Each number is 128 + 32 x the weight over its row's rms, rounded and kept within 0 to 255. Layers, rows and columns count from 0. Numbers have three digits each. The size before them is the row's rms in percent of the matrix's.

# layer 3 MLP up, 384x96, rms 0.223, rows 102-246, columns 0-95
083:175191130092106163129117063143135149105089091134127162066129101178182123106159174116142124125159142151092119182123104133122114146111123097161100138142103153192169147138100114116094135044112143120146110121092079053115128050171124152098157157071180121176170142172108123103143128134134091090
107:158175103117049085161148138103130168185073187126108110090111135148156115131132164088125137127142075158125107111154208096133112176200110143114081071102127125097149151152130115122114085066138120087137139112140130121145111123209114170136182128109108094182123084161147182154140090160132098126
109:092154163098125109145116146168118118102097145104131160134086122142140152072144158146187156145148095106140099176112170091112070091110130171148109151122129121141099181110082114132111069119048109157134148145087065068040137141118117127120166108138157179154128095128217161150130072155151099154
082:138130100123133089175150162149070105152091173115109120047140129171153153104157144071126108188128140104099094103173157185144123172140134063183098142122104148116125080111104130142135113086149106080175170110166105071153113150134101200140157129121110130144134117077195116058123163160152140113
096:183102138096179090101066142142078173183178114196144131134120132123101051131123143171127134152142133044137110175078113099124093095087102158157144114182110169124133085118145177105157049150123111111214097164141110148115152116152132109108128110134128151140129121098100174117158151130107103098
084:162153136100144141095095122123128106143072190169159146106147123056159134147152133116146147189113083141082113138094145108131076151110113099103093087154122128090146085148090159065120078095125161126183137091141168143210124146174093142052151110147188172182109116107142148138148085166157145128
098:147141160112077142182122141129115148124094161150141096143149154123147111125160087096114213144131151138093138122147149174132170112147144064154120060085075140172142146171101151114112068096158106128106088119099119117119146048178057102106123144101137118143165168133118163203120063116069106120
108:127117082112121114107134064153101108205119124110095145139110126195165126127167169117090090129155153097072117122107137162138115153163102068109130082081117166146212150080162122190131107125144086141131148195173129135119068147121140148102163170103106131101102083107107157102185079112177136141
110:141130169104140100129129146153115150132100057134148175122087129136141089142108160170221119093147101065132079171074172093130102086133101140153094140151127118161124156109110145111128081122095104105206143141081073084096073123134123168111128127108175199136122122113199164124119091171164111129
096:134129151117112142154100146142129165135111115076161129132029119136120137135152135166182105090141114070144122134118192076096105065146105134106115153133114145175068151141191105156096163156117155167186144115083070119109083106090091125093110141164169129203166079109137116146178150136171103108
116:123134117149127187134097074125116092177174101114129152193084082140106126156135148155136172159125123147037081123135136154123083116057146116146137124156094219116162132141156134029126058143133114140121113153168107111087078102162129142117129193086142118119151108096154114118127113132133118084
088:125221162133172088134098183148083089126143103076113157093081122105190113137227145094147088172159121086151125078158160103120088143066138079130175123117148172158119165095118136102166136104105133140115161165126154118138127168116124170109128096079103114102177157177130116109127116131133101093
106:127122143132144167091103118194085105100162143184145124139115161105127125143145159193174078079166153147120044167082128055158162130102095120104076115068129177139114175155115126155095157089110143132109166181101067118100131142099128100117130157102132175200110102132154150140154141132117073134
109:156119057129122177170098129084122140165170104070170121121129076100124157155139182145135123166147109136091164140092124178127103111189103087141073112099074148070200110135189179161132126105137098091167126157094092126107168079117110136153161148102139118075158061155149131135135135132155096099
117:151142087075128177191092103118113087126132097113221153115131115151113096093132114078207157147141029147071105109099122116144144126126090092157116089103088124137162105136132079165163131129145131139128117112110148111116086149201128129091179185109106160106114103120177113121194160138122121144
095:202106084168115113095123148134086091089122068141128161181081115135180132158121186172167083135144150091105072129153140129148051152155134085132137166089169192112199131150126099105110118110111125104152151141122088083094117170113127153120111152145131170133116093214127138105097139143174113098
095:173145132152161116126149141173075142146118139095107103152081116132174102128117122175194160090130154098100124188110108117188149130134117133181056145178133119164156112144105125082100117128116125088141077194097136121112108119125129128121036162104135183115124153117215143119113084154125069068
099:127161123113113151163118126134149094124093134194125106164093142135135154089156178108113145125191125133098092113115190166122085148073173164167129122080083146076161116156093109107118109089153130115096111118129107117166175072188148100113130087086071127181206104102141115056125130121114084187
093:123207156105090093068125124124074114210107142139099128126127149163125119075130174120159088103134096091186050108159163162129113215168146141128136136137112169093100056176155108103094073122151113164147155145143139101158149101138117131122125101136115146159132114093144147104136092102201124158
102:133139094146095170120072118090136109068072122121082119201138107122139174173135150168142127136148171152088118167080179091088124128153111153096107138124087166147161183132179174144108020155136153113138129172138127073126111173130128129105102178119145133094165100134099157130140106132176088076
075:146131150101137130170047109099143136111129149129099073081129172117119154142169194108101143125123060150148114077168163106082111141140115112100198115157143152140139105170141130121117134104168107150099157084119135172122163126108076203093146110140120112174121071120073071141175189100147158188
096:151150053071092156189101108133127121206117146148196112139129158148118099123145136184142131116165159125083117115095135118125115132101140135110145118071078105078145082196082131091126136132140129116147075125127095137105158077177117120124104120101140075183188146207116153138163101159153077109
074:155154141116133137111137124149133175095112116122200168098102131164150099132180111108185111148181132128131111121116174132151111118139114147044132111129079138145112181137168112100098126183049083136203128113108083077126063146155119143083126123079120110166092095095193134087198137115149109124
111:142127127133153200139125102154094073160185094166137164129128117120116132074139121076169145118123106144121060129169102154163121134084136161128101123176119133163122073201110129088181056089122159110139113170099125077075093083135124131136086203087162144128162150130174109081133080150132117143
122:123117070125116200166158155100100155107127094125202147133147144147148121104149109107172100168155144171109073113090135124179138210061092052075087133151130159125150114124095117141115164097078096133151085136092097081137130123106136182099169181136173144115140091134101123073167154129121121141
099:110112111134141162150088179113067127107136146119135162123120106164089123116161141166159102118161119130141151144086101101183139157144116167105042120134139160124088081118136060136161157088077131183161144201118083130089146143104135105127125143098129103212156072180109137071194115119122080163
111:144181105114153151142143083189113062168092131141145122162100132124146143134182150125121134139184121162110067117176117130176089103101097131162131106105114214105165131107101130148169086129144134108085154121150130119061113120169124179098085185074131083162223117127158095107135115122155089133
073:164170152102099178140023128142115153181088139126139148107081128117098106125202104149121136181170084100104118113130168071145133141080089127078157115157114155109101108174129151112170125078080101117182113088112062084118134083140110159090133147063139112132126100146104119129177104153117135168
119:129178080078076114128138100121102063110125171129115116156104078102147142097165146187090137141154101158119126168087122126129122195105116084178108067099045200146139169103116095150127142084163135099155109071129127149078153147162108131119096088116108121185162149122152168153167107122160121084
103:118138123095086167171120126131100159176078036111183153082088133172126048126151122135135140146151126126145136143076159149115110130143163141054126136146096154161149109185149201130178129154161137149135075167100109071085059141111113154124110116100168102113080140095114128156141169128156110098
112:142123160128122094126158149151096141121127056111129168113129098139175103112150129144238132043137160078168099182097143092188082093167146143139112145126071135193151167099143108142111140101098136099147122139090156074141080128094106108065092120121155163097121120110187136158120127091103106108
096:154140143099098217109089091107104087154139120193207138167135108142117145109100152157150102170122119123170119110075080093132096129151087152162124091099099147121168111172130089141110112099152074126140107151109135127074161115134132175116178123065055093085198105149129131179159168122139142111
107:124115108118109146143051076160102074159148103169104181178110107128129106065151174097139141156160132084154125167140097188117098135114147139132137077084138175090130116112121068124167077116104156161153162156150092123122166142112123114079188177100112104156151056158115125105155144108133081198
097:154162163129130152101161123068062040101181161102100160125134110188123086105137140117183163140133070089138055126103138057208124158130149099103142136171120173112135134139153061146132112108131116123159124159126122108173096152148128135111088145124105140099133091166165161095173096075134124142
099:117181085124093161080121130163108125105079173135173105127095096123147164128151108091108148177180183129196120162118102171135116129187048151129086157078078143058111068103105078142097112105137138122128128109156118131114185111160135189166129115114156146131152128130168148142129110180109063130
092:155089112098111157191100091119143163126109167166115089051153080211191115139168145120101161139142116139125110152159147133092149118151091114163137104130118130115197120100101096196151114073079099052140074134097103141160075100127129136105124169117118150161152117153154153084158172121081117117
095:136087120103159123118116110131085112113132131140150155109081109131173114133127160171162138170141152135112118115128135052124097095132111124164137108161176194112208106114071144120146095072056140115208157094128117140164122132135051117044157151132140086173154094197118157123132148109105127081
096:114187069098075140108155072144143076067129092110122151147135080149141089098147156131113127108174075153120072157100174099124135125113109154166113114152104124119157136115194093095177157083120162162120132123153089108112107136176155119102146109158167175175136078075124167070170117142179073108
109:126111138143164114164128184093065131107106074122169159150103128161142148068108119152161107130150170081122097200117146127120131097138107152147111153077138169124120087105065166099093137137125107131134155172110089061090094104146121136146109147069122167124117101156217125105112102160173076209
106:173121069115124156188126090092109148161094066135178124150138071129138132151140164155122159130182092132088139127086161092142147147096102068156129109176115117118170191205085158148103124144195113124100160178129092109059113114121125152106111096163114139144148102098109146099151171124168066098
097:177176110112074135145152160104113173120072099206186109178132120151125116099111138102172136103125118134114115150070090156114132192099107121142079058108059167135153150120100130148184065114109114140141097193075128104080129100133133138117166187134134126122110178121129172163118130126181119103
079:142250105141099191161139084119118076132082136154168118155097135153110149103149160082117090144107154159069094128140094171139069154121140112091080155105132147114161108148078092101121109060139140165089127133143112083139148094105117182119196183071113116135104129143105103111126153136159118112
099:140160097087151124166097100118076077132134145071156168148112057182147116075127158120121165157113121091090032112112100154142151111048109129131175119189099151128115118147169159128100143106141146164159092160116134135077091126137106106116091163125137156122190112186126103065130119126145148184
102:148120088095107140106110113176112129171169144153156150136175096134160110119185159080110139129159141068196125137134059153134122130159120066063142133119110172119078093121138141088076073160120129157107048115106131127140164148087119146127127090119123089144131160111099113161138075109177037167
103:123147074127080195181088141124094137122072107165168097092137138155124190119126149157155088164142153125084098141109115092168106136123114113146100151075087153094126155115186120113114127126138149132191151127092069041114076160161148124133135164095145181147110086136146172082116164137155088188
075:190156169124113137153123072146090135140130127084147125123043124144147120119175149150146156124137146116115096168089144099118132139109075136145180105163088168178183078129149104151084117093053086122131109139092126078150116123130088133035098141070148129161170107179125107161183172145136112148
096:137187127121116150100127054115123090100117092153127126108136180118159103107142142111133147089156199145093034176111112109111125076149137178070130135081107127128100118159172101148060141175147149121128150163110085101104098152121120113089132203155129120191104129181103124093173175138101096162
112:123147086113098153125125158132106166114128072187107100156161110133118149121121118152154114147140152149104109152079150095128145130166090131092065131081081129135133100116150146154059158137091129094182117187088061090112127088214112107132148132116159200090104129161077198110161156135095124189
110:088138094123051130117095076118153092136124157128163144140068090126150127119146160191139164129181152114089119166047183132114147204101150107128180086082090119137165176129185134157079130119083091151116142150125100133152141173119114108107130107114085168154116098112152180186161121158170111139
100:131182117127116191146138164180081089187135107145131120129130064191133079130126103162155183154121107064152159171088097136163132119109118152134140069134087157190089090120151070147150084112169090161114099173137119132108146137172111095105133183131123206128157138107159179104118158146153121121
099:161155099099153149138093088174099109172142172164110122138100109122186128136151199190126100116191126154139100171128152111133095083113048125125105127143148169092169148119105149055150126088119105064135163183146149147121121149144062116059060118140131092141166134144096124162136118140114070126
107:140119085151077163136162096112120119126151085166155135130116078130123109123141173123124153110169110170058095156108111120110069145083108126136083110154046135120137115167106163150113116151153138138099136177122052168107146111103148115109130149124076107154221111193110184086137201146133077148
116:124103132068133089117079113080075141078136088159135093092152109132132134134148206125133158115133133151120111139131190147103105144177088145122075092127119154176153132124097176171120143139133111112210123110104077143101125142152013176096139117100156123176176121121081174136149086126111110158
110:110110064136113223179111097141097144179124082104158097129135114149150139148134125198139176114134151107118166160129191083148123107108107145050139139132078111139115044162112142158189125140143120081130130162147112081156128079132082096133103159134122167139145122118144139071158193148113092158
084:141158161096141154156065100133133146138073141110182122197093179066102095124157165132105066114133124087115152146157194121101167165095107169111148101123106136140120120166125143154103164150116090095098170141082137134117151073142055107083056142097164128154177160147111135158136073094155101103
106:163171158089081125101108097140110119153092164166137110101103113101137145109142122118116108155153131142170083150128108206149078203066141113165148105126089121153156094188095098028098079125081127174134064094109154140119202109152129111124146098164146124151122129148148188151158108114130100110
088:181100128071144188179081120157130113192126137184122106159158182138145132113176184066095082117132091119156100112137099139152099087123116164094107100149152160106079072122131090135101115117119147155147111096090146167143132166119110135103128153080111085204193117150127124120208099119159110150
107:147155110120072148223102140141139148158148078191106081135143143140168132104146134089140134166152100120137147098159125126128107077135085127121069120040087143197105110142109118158066135132129141137122072146103180160104053139134141169126163161081089075125159148094154145157149131161126094151
095:107141164132123149139137052105111083113129143187086111203093149149188152110190131112115129097166169101107085128148192182164102162140129083146140113112110147101218067132094098130156116079138088164073119178122155105149185133130121129107115075117073130149134134156128145099131117126168098126
082:120117147092119141129147077175084150130082102103127180117096177125138111157140131104115146204131106076093123096167127085160132191132109085192149157167141116138171112082111129128144109144062115106144127164151131089116071139135081201094104159137193172137080047107162158115141097133115136118
105:180147178081138126108102100113100071174121113136126093137150146147052160058114223116117086162128140100130116134117114164143098115153139157118178102145096171153098149118101129158125088122144093146125146181090138130133078134083086121085104130127103140204094087126150142135204094099194134142
109:155071090123141158188077137124086071133204156119147175141166087157117084119112120106156133204148088099163097169146090127170122155121147138153124098142096111160103119198154101122101144140085074132158060148115116090071131116100140124143088119106117111146126092147181173101171078124111100161
099:153137000117130139123104171094100116126083106162108105125143070168189180127177132088112079122183196115125145150102146118125126112174129134131110071103124128163124112110146142129129127130157102108145132188119102114173142149110082104126144110111132105093136141110076165086173157160118039099
101:153123147100093160149132127143091135159123124151113141111151080132134118131125144184169127147159118155146131173135078108165035149146136174137114115183091121209144118228113154084138084113083125161122110173115130117133163072115122093085086143150129174136137128197094151096150117074088077165
105:135122115117065159178146163176065101146143146105166138127104086123161067111132140185157110138128098081161159124048161091173131158104075104025169094146097111102111122103103145122145156123136042090131131140116129151164146147184091156108082149118154147098152134134110128162133113167095145120
094:150156128079139161168094120160098187201133200177152135164120139135150094081145162126158109143129102101096088144143114093174154151077084125104200139101137080135087066198085094124111109104110116181134093131101165112146107133084099138118080157157116168157120125120125108097167121129153153191
095:137141134128133128148105065147091114091101040108121092188125083133122128067130144130176168127161180102188104141092114186121172132095164098092165073167146139108147121060131155137129154144149063115086160173073119088147116157113129117086109157127113157136107122100080100101173165139166103166
096:212135141157134133106102072157079068124123138194087123144114139106120129111150181168097149166167113074118097167103144179153112143187135145143168110153127169107097112152080172111131071097112104163112140089099046122158129104119129114114074104133110178155132142169118112075117139120135081193
101:144134100096154171141060059120129111135147092118155118120162123206125128128155129144139141087157155068083069128112108114104054123100102185090114132154114136135141061139163069150064078169152114134133124144142094134117128128154137135103157148143132075191205129139139116070184155136142112165
076:110112166149125096147111093165105139132113152111141151113145124124159126127160116155113174172176177122117117163129171123117128130139150087138170135134141084148094138111134169110148139151111108134074103174127050116071110156059128167076141110115162137091106114093121155057134087218134027058
110:159147148148104121118156106138073124039160143074126114093120136176185127110210128125101074110152111143109144163127132157148156216099153081146105115120115137172138056115118172088145115092110164162105122088211139127112102089145108124100123112095154106159135109179140126125142173198146110126
099:166112042103104157154102078148137103115134052119247110132123130110176168131146108172144142096131161158084149133101188084094137137147103141145123117122140116114220083140117148141120133113151127107125123097149105164134159090169108133103105129069102106154145096121141158133157149149098072065
121:136163092142099215122016099118083153109113151060152127186097106177116159171146146142186147124170150105088106160113143086157149107118106076128137140117107132147168105151178160160140099151133128147135117158160085107035119154113124149128113161110131130102119075140123160110164121129153070120
093:173108105138143193181096139123067143105126104168102147117180104165105157118117138156145081127119108120118122117178106080151162160105091160082047122147147144147141063164125183123100079044114129097177146168118099125131119142147134136119057164080128126102133126203151166079135105127159138155
104:144110146118114159141106074181057107092109119117102098122121169152173120106217148093132108127165103086103133195141168139151137197140105125056068132137148136149131105163120140088145107074091131180083113135153139135121115156110091132079137134126123110176122118214127135094158115151144050134
090:158108079105112136118097167063132114123089114139113126149071115151130203114165164137144117120160203056170111140137172178103134068198129108145105112056112158076188132115136169147120063150141109121151154082099091118144103105128130167117094085137123137135149109089124169164165114175128121097
110:131115100108127162177069120105146161144154185157180152073116133150119121155127138135152138108149136149143155128112128115124093165069101169134083154108113146139117150222125162068102108108108153107173047119134102138083115028147118141124152152045176083161138120157113152156138103104116096162
077:137143100077112119151104163163108111126129157155127120100089132130124123094168224082128190169182137108125134143138188106129125133100119088095132095073109171122129139123125180124096154156207077084152094144069119096115076101148048204107163127074119110150162097132161137134135124142152131113
098:117111178099129124143119135205109133141098207088117125109104137127169120115171131162134095168143091108171108123115130104200116126112088171151172128172155101083147088174095131129173134099096024104123161124118141131083157113125094139118058099133095159160202115143151127136138100191108119094
110:116139082147064160075098141154101146160115155119126153089084134189182146153203118119104098141156092083150117111158135169173063166135127112072156076123133134120118099166085065111116109141169106136111097136155146127099184093174072186110169082130154111139160102143092142139176137126165104100
100:124121089138131121143143123131115083139138139091142152109109158203158077106141126160128128116183148058041100192101157141166112184114148101058180141100103147074106114157161169125101140126112101159118137124155094068106133158160129112151114067135137083179099067139124151084149151151170085155
103:112158043096078154181137090146137137214069099133150114092120065193139104142146208154146183106131142150150104107138126119088133211144100106127143134079095144147188138146132155148161131077113117094105125155136104125129148135125121175138132201103112110101146116086081120108155143143160108120
122:146159132114123122125079124204078096094047117146146171113071106148176090081117118161189147118120139137117128160142087166169107130142105099156102136160105157140163122161142078057114099104104119078170089147065118055134113136157130200143083163096154146130161154140177130143098115134147125156
110:123147065135114130200128149147108097139102131059092107118063080169156100133162161138168179162145154109149143100189103123111171148059081083133116112165126165137107103111197126141109149127075134152122128127115102084142148166121131176114091177078178158150169097109134171089140175120130109082
111:168131074124114116201144157163144122128056141127103137144106140191109075056121119168183104103147128170119061197094170087144108108110106157113118082116058141143157166143125149139116089087102100124176132129115106125151099160147134118103129198105139139135090080140199144099172140149137098142
108:149166077107137122132123138220113092114099148147149149122083107139122047068139141093102124147133151153124110119094131145129109170127108136154119135089031178146136083117151099091136126121105083139147062106151156131104113030211135147144094110160161123136118092092166135170121109134150121173
091:121145081117107203174103110094143145145113148155186116136131157120145115117136089072213220132125126099118112159082140095144172117113116149083121093103096145149137139111164150117094125145154189127183147136050095114098096151136134115120127123095146170078127185143122149166108127158092047163
088:153167114141140146121135174201062078100127122084137097124095135146102177163134175149112155152132183171105135106153107138111107099164120112122112135142079110103107094192075111136102127063143102059132131180132133103150140172205091131135203130077118104148152123189135146158122072130091143103
094:102120077113112126150125168102090130185169076120173139153126121169182113151126121139162139148142142026131111126146132161166117136135129117072134136116108128104156033114202141144090130153138122143152092188143145117166075101143131206151147092103137137115225130121144094094127112120178125130
114:118115057119069138096128068110121128140138088153099135108123061166168131131150178158126099126146130095100088187138178137109081184133072161090128083126070154136177134080174164171165116110073129074181151165129079131167130147119099136133152134081148106143120136122138190082165105145133115109
103:156139056099102085144163135130106097144117092142154136106116116177125145132112141113145084140127157090161125137068155148179115159170081123116108100091117163186168175072145155168122151065114144059225136115156110108163056069106129147113125080121171165137113108094146158109159111153106108115
088:119122148126128105148080133164079132106084078157140180124123137158168126062142130123091196183146222113124127147131114167101161131165120096140108150116142133136128077097160137172096144097095122085172064106118127091069113143097125124156128086103085131121146140147138233105160148177109093160
113:122134089099091150064101084142150126180135093157113141131132119154149123114135178128114132111124152142111098118156178151099050148085073182162105093115063156137100084171186146143061085166138135101138156164124112147096126113112090135118170138076137085171139102178132191077199129097129123110
092:107175165144131145111144118103101076100087081124145182138137122161207124083119112109121114159121156097128118213075112150177176131164133133162104154099106105162138088101131110157122121115095140050158131156095109060114078121114110106130089144136107183151101149141215165170122157186145113145
100:156194114139153137109130184122081106113154142132146121183114112119111146076162122110129122155174167168130058161121140127099145101138057068106082129115093148114130109104055152134164107129110126102131131179138119148152146146219115159116201141129115085156111090135120113116202150168171075180
094:138125132129101158150132115173100116102145081149181182107113090123161165094099120122235150144128118174119089163083120169162093145151088168125092125126114136141071084139122142080117114150093137129147153140088106081107170060157103156141161102110204195126082099095190159125122147153108106125
086:136102132150174173115116200133053134075113141130145102170095109178110149142138100175150164176150114074114150149095144080134181136160125153078076147130152113161090093158081161088129125097134161119125105165106108072078087086103117120114118155098113181094129151153163126086138084162132054157
110:192123093141146106145080110111135076074141101153133115195110098108141129101167204130123102106183143116094082119143143147117129123167130109123126100089165206147121120125174165044078098154066149093153136148121118130145116165103088115084095146101118137162123078141162156067156153148176076128
119:161147086021125130154147151117111104105177174146181103093115168141136072084162125115152134097145071135062088127091116097144115109119134108162164073124080164111153163120099076139111155074106161135182152134102130118162078123172115136151145110126088126134121156151178178164172174154154101110
081:154145136157101104143118159139125178123111139094118091111150112114123140136143111166157097073161167134166113122139129125085110119175029138129085148131099101094084125122145126085169142174138186120111116146052098029097140092107115196132133083114195189108111137144176132143139095120137067103
112:184149118080149159119085076166132126057102135157196107217118128124142132119122175117128169097159239141121091149112138158107154149112094108133127145068069145100139104195133107135103147151135139096126071104077106098117088065152122154128135160126105105120161083155117125119141108127159113146
106:145159145141127152190121063123114087118145102137151139177140082171112067103115153204149136143153129144182085139071085083207116125136111162104198104097073126161118157126165078100148153121059086129127091123136126117068126105170163118120108156131114187115119078113147131098140128157141110162
084:112162189152126138102116125090119144118145081107148156107127147136136152124126085128186104148163171187116106157090153089115077080108086138162128169111121118156136179115117090151144119110132115090120105156123074050054068104166141184133093139092203175120089142140169156135109163168188100104
096:124183176122140153130096094156091164134077123168144149129116166164145101122124134142133184108150144165087089112155086135153104153116101139136105137070127136142124057255126109115068084069099127127143077111123148102133148089171146173142089150107114133135194146172178120115128090139077107140
105:118144115151094149165159096063133074087153095138172170165142090185113083128123127212124144142164086082154118166083108116141135167102140082148150136127057148138174118135184120113046093143164117145110089137128076139143108055125143143126124118158126191142100096092164123130127154140153074106
088:204110117107156168147055135134081150059074130165132110169145143130160096129142170130094126151140135101167117169103112163143174084136149113096135138117122142131101138209059138142106135070097054113146081161098070120116113095134064118115105217122108128118128126140089117154137153160146139144
092:143119160127134165116145155114096127112165117171143113122122128175137068163152123162156174169150183133147125150075082075096146107173125129105148076078158136157144110117117099123093167129073109098137081123113101130095061118135116115091148165038102134128138103185152129073156234099101137102
092:170095094146097138135077120103137124148168095115132089115068122137156128126183127142120160149156114115152100111161096135129083134121129130136175052158114127187164071131090136158115093182122125126131125103091147138106126159151080145033139131018095126145131146130092149099208162173139099093
093:205120120140111149181125114104081114067156064123112080146118102130208125144208146112121103101157087131130139178132114178130143138118104118110088140180095139183119075133179174075134060128125173174085125094136109111144094071149111134122143107108121130151131126127140131095159208124152101131
090:113153138111141085168050074128113119105128086178143096113142080130116076115126149167136157134168141169131129112097127182064072136110123136168127118127092154162114071074166203104080175166098154132168035176113142139115105170133159115100088124085147128136174121119133131115135147116102081150
109:156114168131149131111139140128093092142163083114140162141116062134200118121116133165204171084155130130164110137119097067153088124137107123115126151165137108204155151148111098070133142131074119055180094175090160099138105155123123161097070129098184121089114140117199104156132115137134111065
097:139133115102111133175157148104052103114134168190127118066101126185154073132134183118124133159126082127112117135147140133155100161110149121112137110095154168090135141149068174096121115080048137138209133104073159096167145118157133118120085179145159118139148117171128163158135091106075130208
107:174123112108107150130120124149095095170147076142190140157110178108096090086123166172159113172170078101117099173085121107153152147136111142132126154107067160119105184149149150156040122126164130126169148150099052071147148116142144117117103104106193192157079067165139156128129135155139102133
099:195146091118125167211071094115092134144158091133122146158178092132124092069140136141106108151140079115136107151162083196169124144146127179107129108143106197133084128178116115106096063077144113116123120132130124079062217125152136114120121187101123122138172147163107119112155147117131106159
091:170127105081098112120120148119126100109063156135145094159048106153171148118179208080109114150164161154099102090132128168138098121151136077197131093096139170114166137076100095117104098169132115115155113076114086126151104140135128145084188160114117145125148043123117136076142183112129128172
086:197134133122134190115089146082060104180118070177149122113157080154123166115166142164121080119112103137186134163118124147097118077148100154113103102118150171149072062090125114149061097089118130086160182143092102140174115117154051111102157110113131179132136146159089145132148156134136150149
102:166119155130159153192092140182076126089131095059170179122127151119144122060133123124125108171175136138113106187070115112105129138138109096067094121144124138140130055120125154147113117160103108141084168169147046089071079133165088125120135116118146172128089118128195151091131126181142110131
124:123160114110110126161152079191141078176129065126118202148125100142102129047145184147123140158173121100101075145149135170141056135066146115099086110133080170123107126182148129072059116109128111173133154132113100117127150143104130119118109121164145133195140095136103126079126122138171094181
108:142122090121109099125104078129111050125100129177179100183127088128132121099128161167115108161151129071095136139073121139113168159082150125070132109133118149107125175097147129175095118133041122123120154103023066059121115150103135130144143154136166166138095129140137176147142155148135118194
129:129167124132153093147152150155103138130053079112103166156070047137217105117132128136184156075122156099119109160141125156180123148124161127138075148135105119209148138126124132118118083136122137073156111156047158068162127078153148143110086117111171152133141148129146152125123149059118142096
104:127106111082117093177088059181115169162099067173097112129145141116100081091134158083137140122160181124162040162137137188168139146097145074164156106098126173129141136088151140152125156130103141101117116116074117127106141119118121120098029128137120165187171142144146170094131125109096106164
139:100116091139133139200113149109119142123105096128119111147131097125089123106147139169124112129160150169122091164137140179143120148133144070076048084145106193126136111114150119040098128096061087187171120164091130135119159134107131133083159172115175143137179095126109089063145059149136077140
111:137131164121171116201113150206095119145120175173112151194103174104128069113132135143154150131138088122116125137136144047166144159088118102147124107146124169127139156165122110106137095133084037105152137121106187136087121152140110164098094182088098088112163133156169149130141043154132126093
101:124182089106108194129115078096124105119136078196219158134153148109120082152149172146104101099151133171054097139130131119092108093122093143139128130113106165111172123135141080139122139034108177141155155136138150099140116127178135144092195141079127107092150123169109150099177190123128120129
104:115121160132164085110120102179118101125102139144101191179141156192128062111137139190164195111176123035125079175129130143154128129118142136144120122100145126120159100178135109072062077088142093126103098136158107095077141099097148136120058123123107142136147131124116171095114104188122078130
107:144178122134116091173094088179131120147155129139132137179092162131122085107161110090097097130165129122070043132144180146144104099080123098139177130058144143131143086137185117171101070149102087098139157201153132142130103138095121122097074112109133081166127102093159136090176165096176092139
103:132102097125099128117148160078143120123118144089114134112099026141141174131143182183182198112137075143154113113124173104107115189124111166136072149191065148154152107177126116126157159080101106127149114126084076084129150135149127144139124153121125134134163082175169144067127139137089102187
107:200159161127133142087060098143084131174072127193155137116108135171128108120143125160111142134108132133105102134155105136116108129086101200124160087167118149148105116206099118156073076088091138152152081122113166131124128077153110152123104165081157121120188117210153182092148096157146127108
073:141143166087115110130103106164114121134151062177165085116090135123131140139166161150112161153173136130180097115131207127140065142115090113144112099151109162153116190168119174128085110114152109122140114143114055114074114066148078205086148124100125103170138092154173126089167183143169106158
083:131101176050118163083137127109115120141169071137113112148123115130217113134171107103169131093154094087118080181103103124131094130140088164149130043114107126150160129126138143145111112125131096088201119157117160165092134085150047135103073145095148132134131124130165185165188116099117103096
104:127163111119114140172029127143115116139121129142133220132113111137116068146121154134164184165129147135206127129169108112149148144118139081115129148109087170089103164182102101131102136115178117110131122065115099066083113083139099178136107193081147094161121070171165128128120121124163122091
089:138157133040154114130041121158122094175128050138103125108126122154107112075150210111209170138123139168138080101123092126137118119131117081097156147138146154134083087143181091101083106102149133114111169090112165121153138136153082183085156155104124121174138122095130119107129157154166144169
086:128154120127104098182150190121130120176082133116121190174098098097140088075120106114107146154135151158108111113132137205161142191064138107095096070096119121132148098165090150116213030106112113137163085114139119107157148129162146145118117140153130147102196163156097110101132089144098104119
098:132164153071049157125179119100113018110118133114178106119136158125154109113170178108109124109162077121126133084139158118182149109102093109155123127105091204120187158144170061108085140099171111177117146129110138159120074104136146124112129142153154141162171132099193106124126137084148132113
109:167127136085116079213082139146143143138084098166111140160132125125150091120117142130147120148142199108097123180154175173115123134165150190108129115073101100122104147153094191073168104133078097096166088132106092090183167081119090118125130110075135093107125152171141118057161170133114097142
098:164149067126099159121138137087071152130177078157075156130118055118197142091181107116112141105153157128119123158118135175142151101176116105146108079149123112105127121108113123169159114135153083105110168129124120158139144148155104140039183087121119101129125149143078193078175182169161098084
097:134132069157081134147073113172094149195085100168089070151118125101169163133149152217155144148119131098139118121152162157116113179166073117101101107099156134102106072144126119132077138091074104070132146086076147100125174154133110170130099138102181175144156108138104120120130093187109128157
098:132152064117097102109091147137135148143085146179160101108041094107150111099135150161105095119118151086159127163165171192117117125101088124190162065095087133107131116156139166111099125126147092119109118156064155122110146051198111145153129114102185115140115138107162220154150113140156138123
097:172139140131113123149168170165086079135157083167082127129142075108164104134118137167161144151159080148138128118100137131203072124172147158156092133136117112175083171160151160106078137162079154106136111188071101060114141102133129092097100138095121157113141124087208141078105144130152065138
090:103117111122136162136136074146146104102072117147140125093126144132158167100160187132106082104142114146151108144126092109106133164139133157137137049126172157100114121119096096143133140081132135098165161117162114059120136117142084131083098181090106110246132072136094170078203144197117126144
120:119116087119095129184153118138121164180098064105149128107165081158149087098165132127157127106166180131161099148157166176149069170130138085090150096093095163137105133204152172095187115148159104147108142143130119104081137108092124098063085109118087136190169116123140097113135167151146067169
103:132148062158081148162113118186119113142145124171166078141164113137159208149147141142107098133146134118115113149149205145107097118133088128111107125075094133085113116127069112089103106146158109091140158112137074086112189069112091156135202153102134113170124127110161150117163180194126075168
094:143182061140092149185028065127121116118103062114102192176129124180161104123171145136115112148154136091131129119136139159158131116095096119112161096105127175120108091138161109171163110114163083097119092108122050124083101125138111182085110169115155135177137121100107156141122154164171093124
107:095207097110065145118170077160136078134178097138100138065121139169128110149156208101146145130135088134112110114133142095123101187123118092085116142104068164132123118099194104113065167174117143152138104119133113058105114127158125185117127106103152155164124084141153165083156139093170112167
096:130140065096128174178102129081132058120139117118125156075165106225133172112136126146123130167111084102152098131127097150132089187124124137114117112187120141136185113099199094139150099103153089071175092090111093107114129133160127229106131153111165122111126116131137166086127168143161128126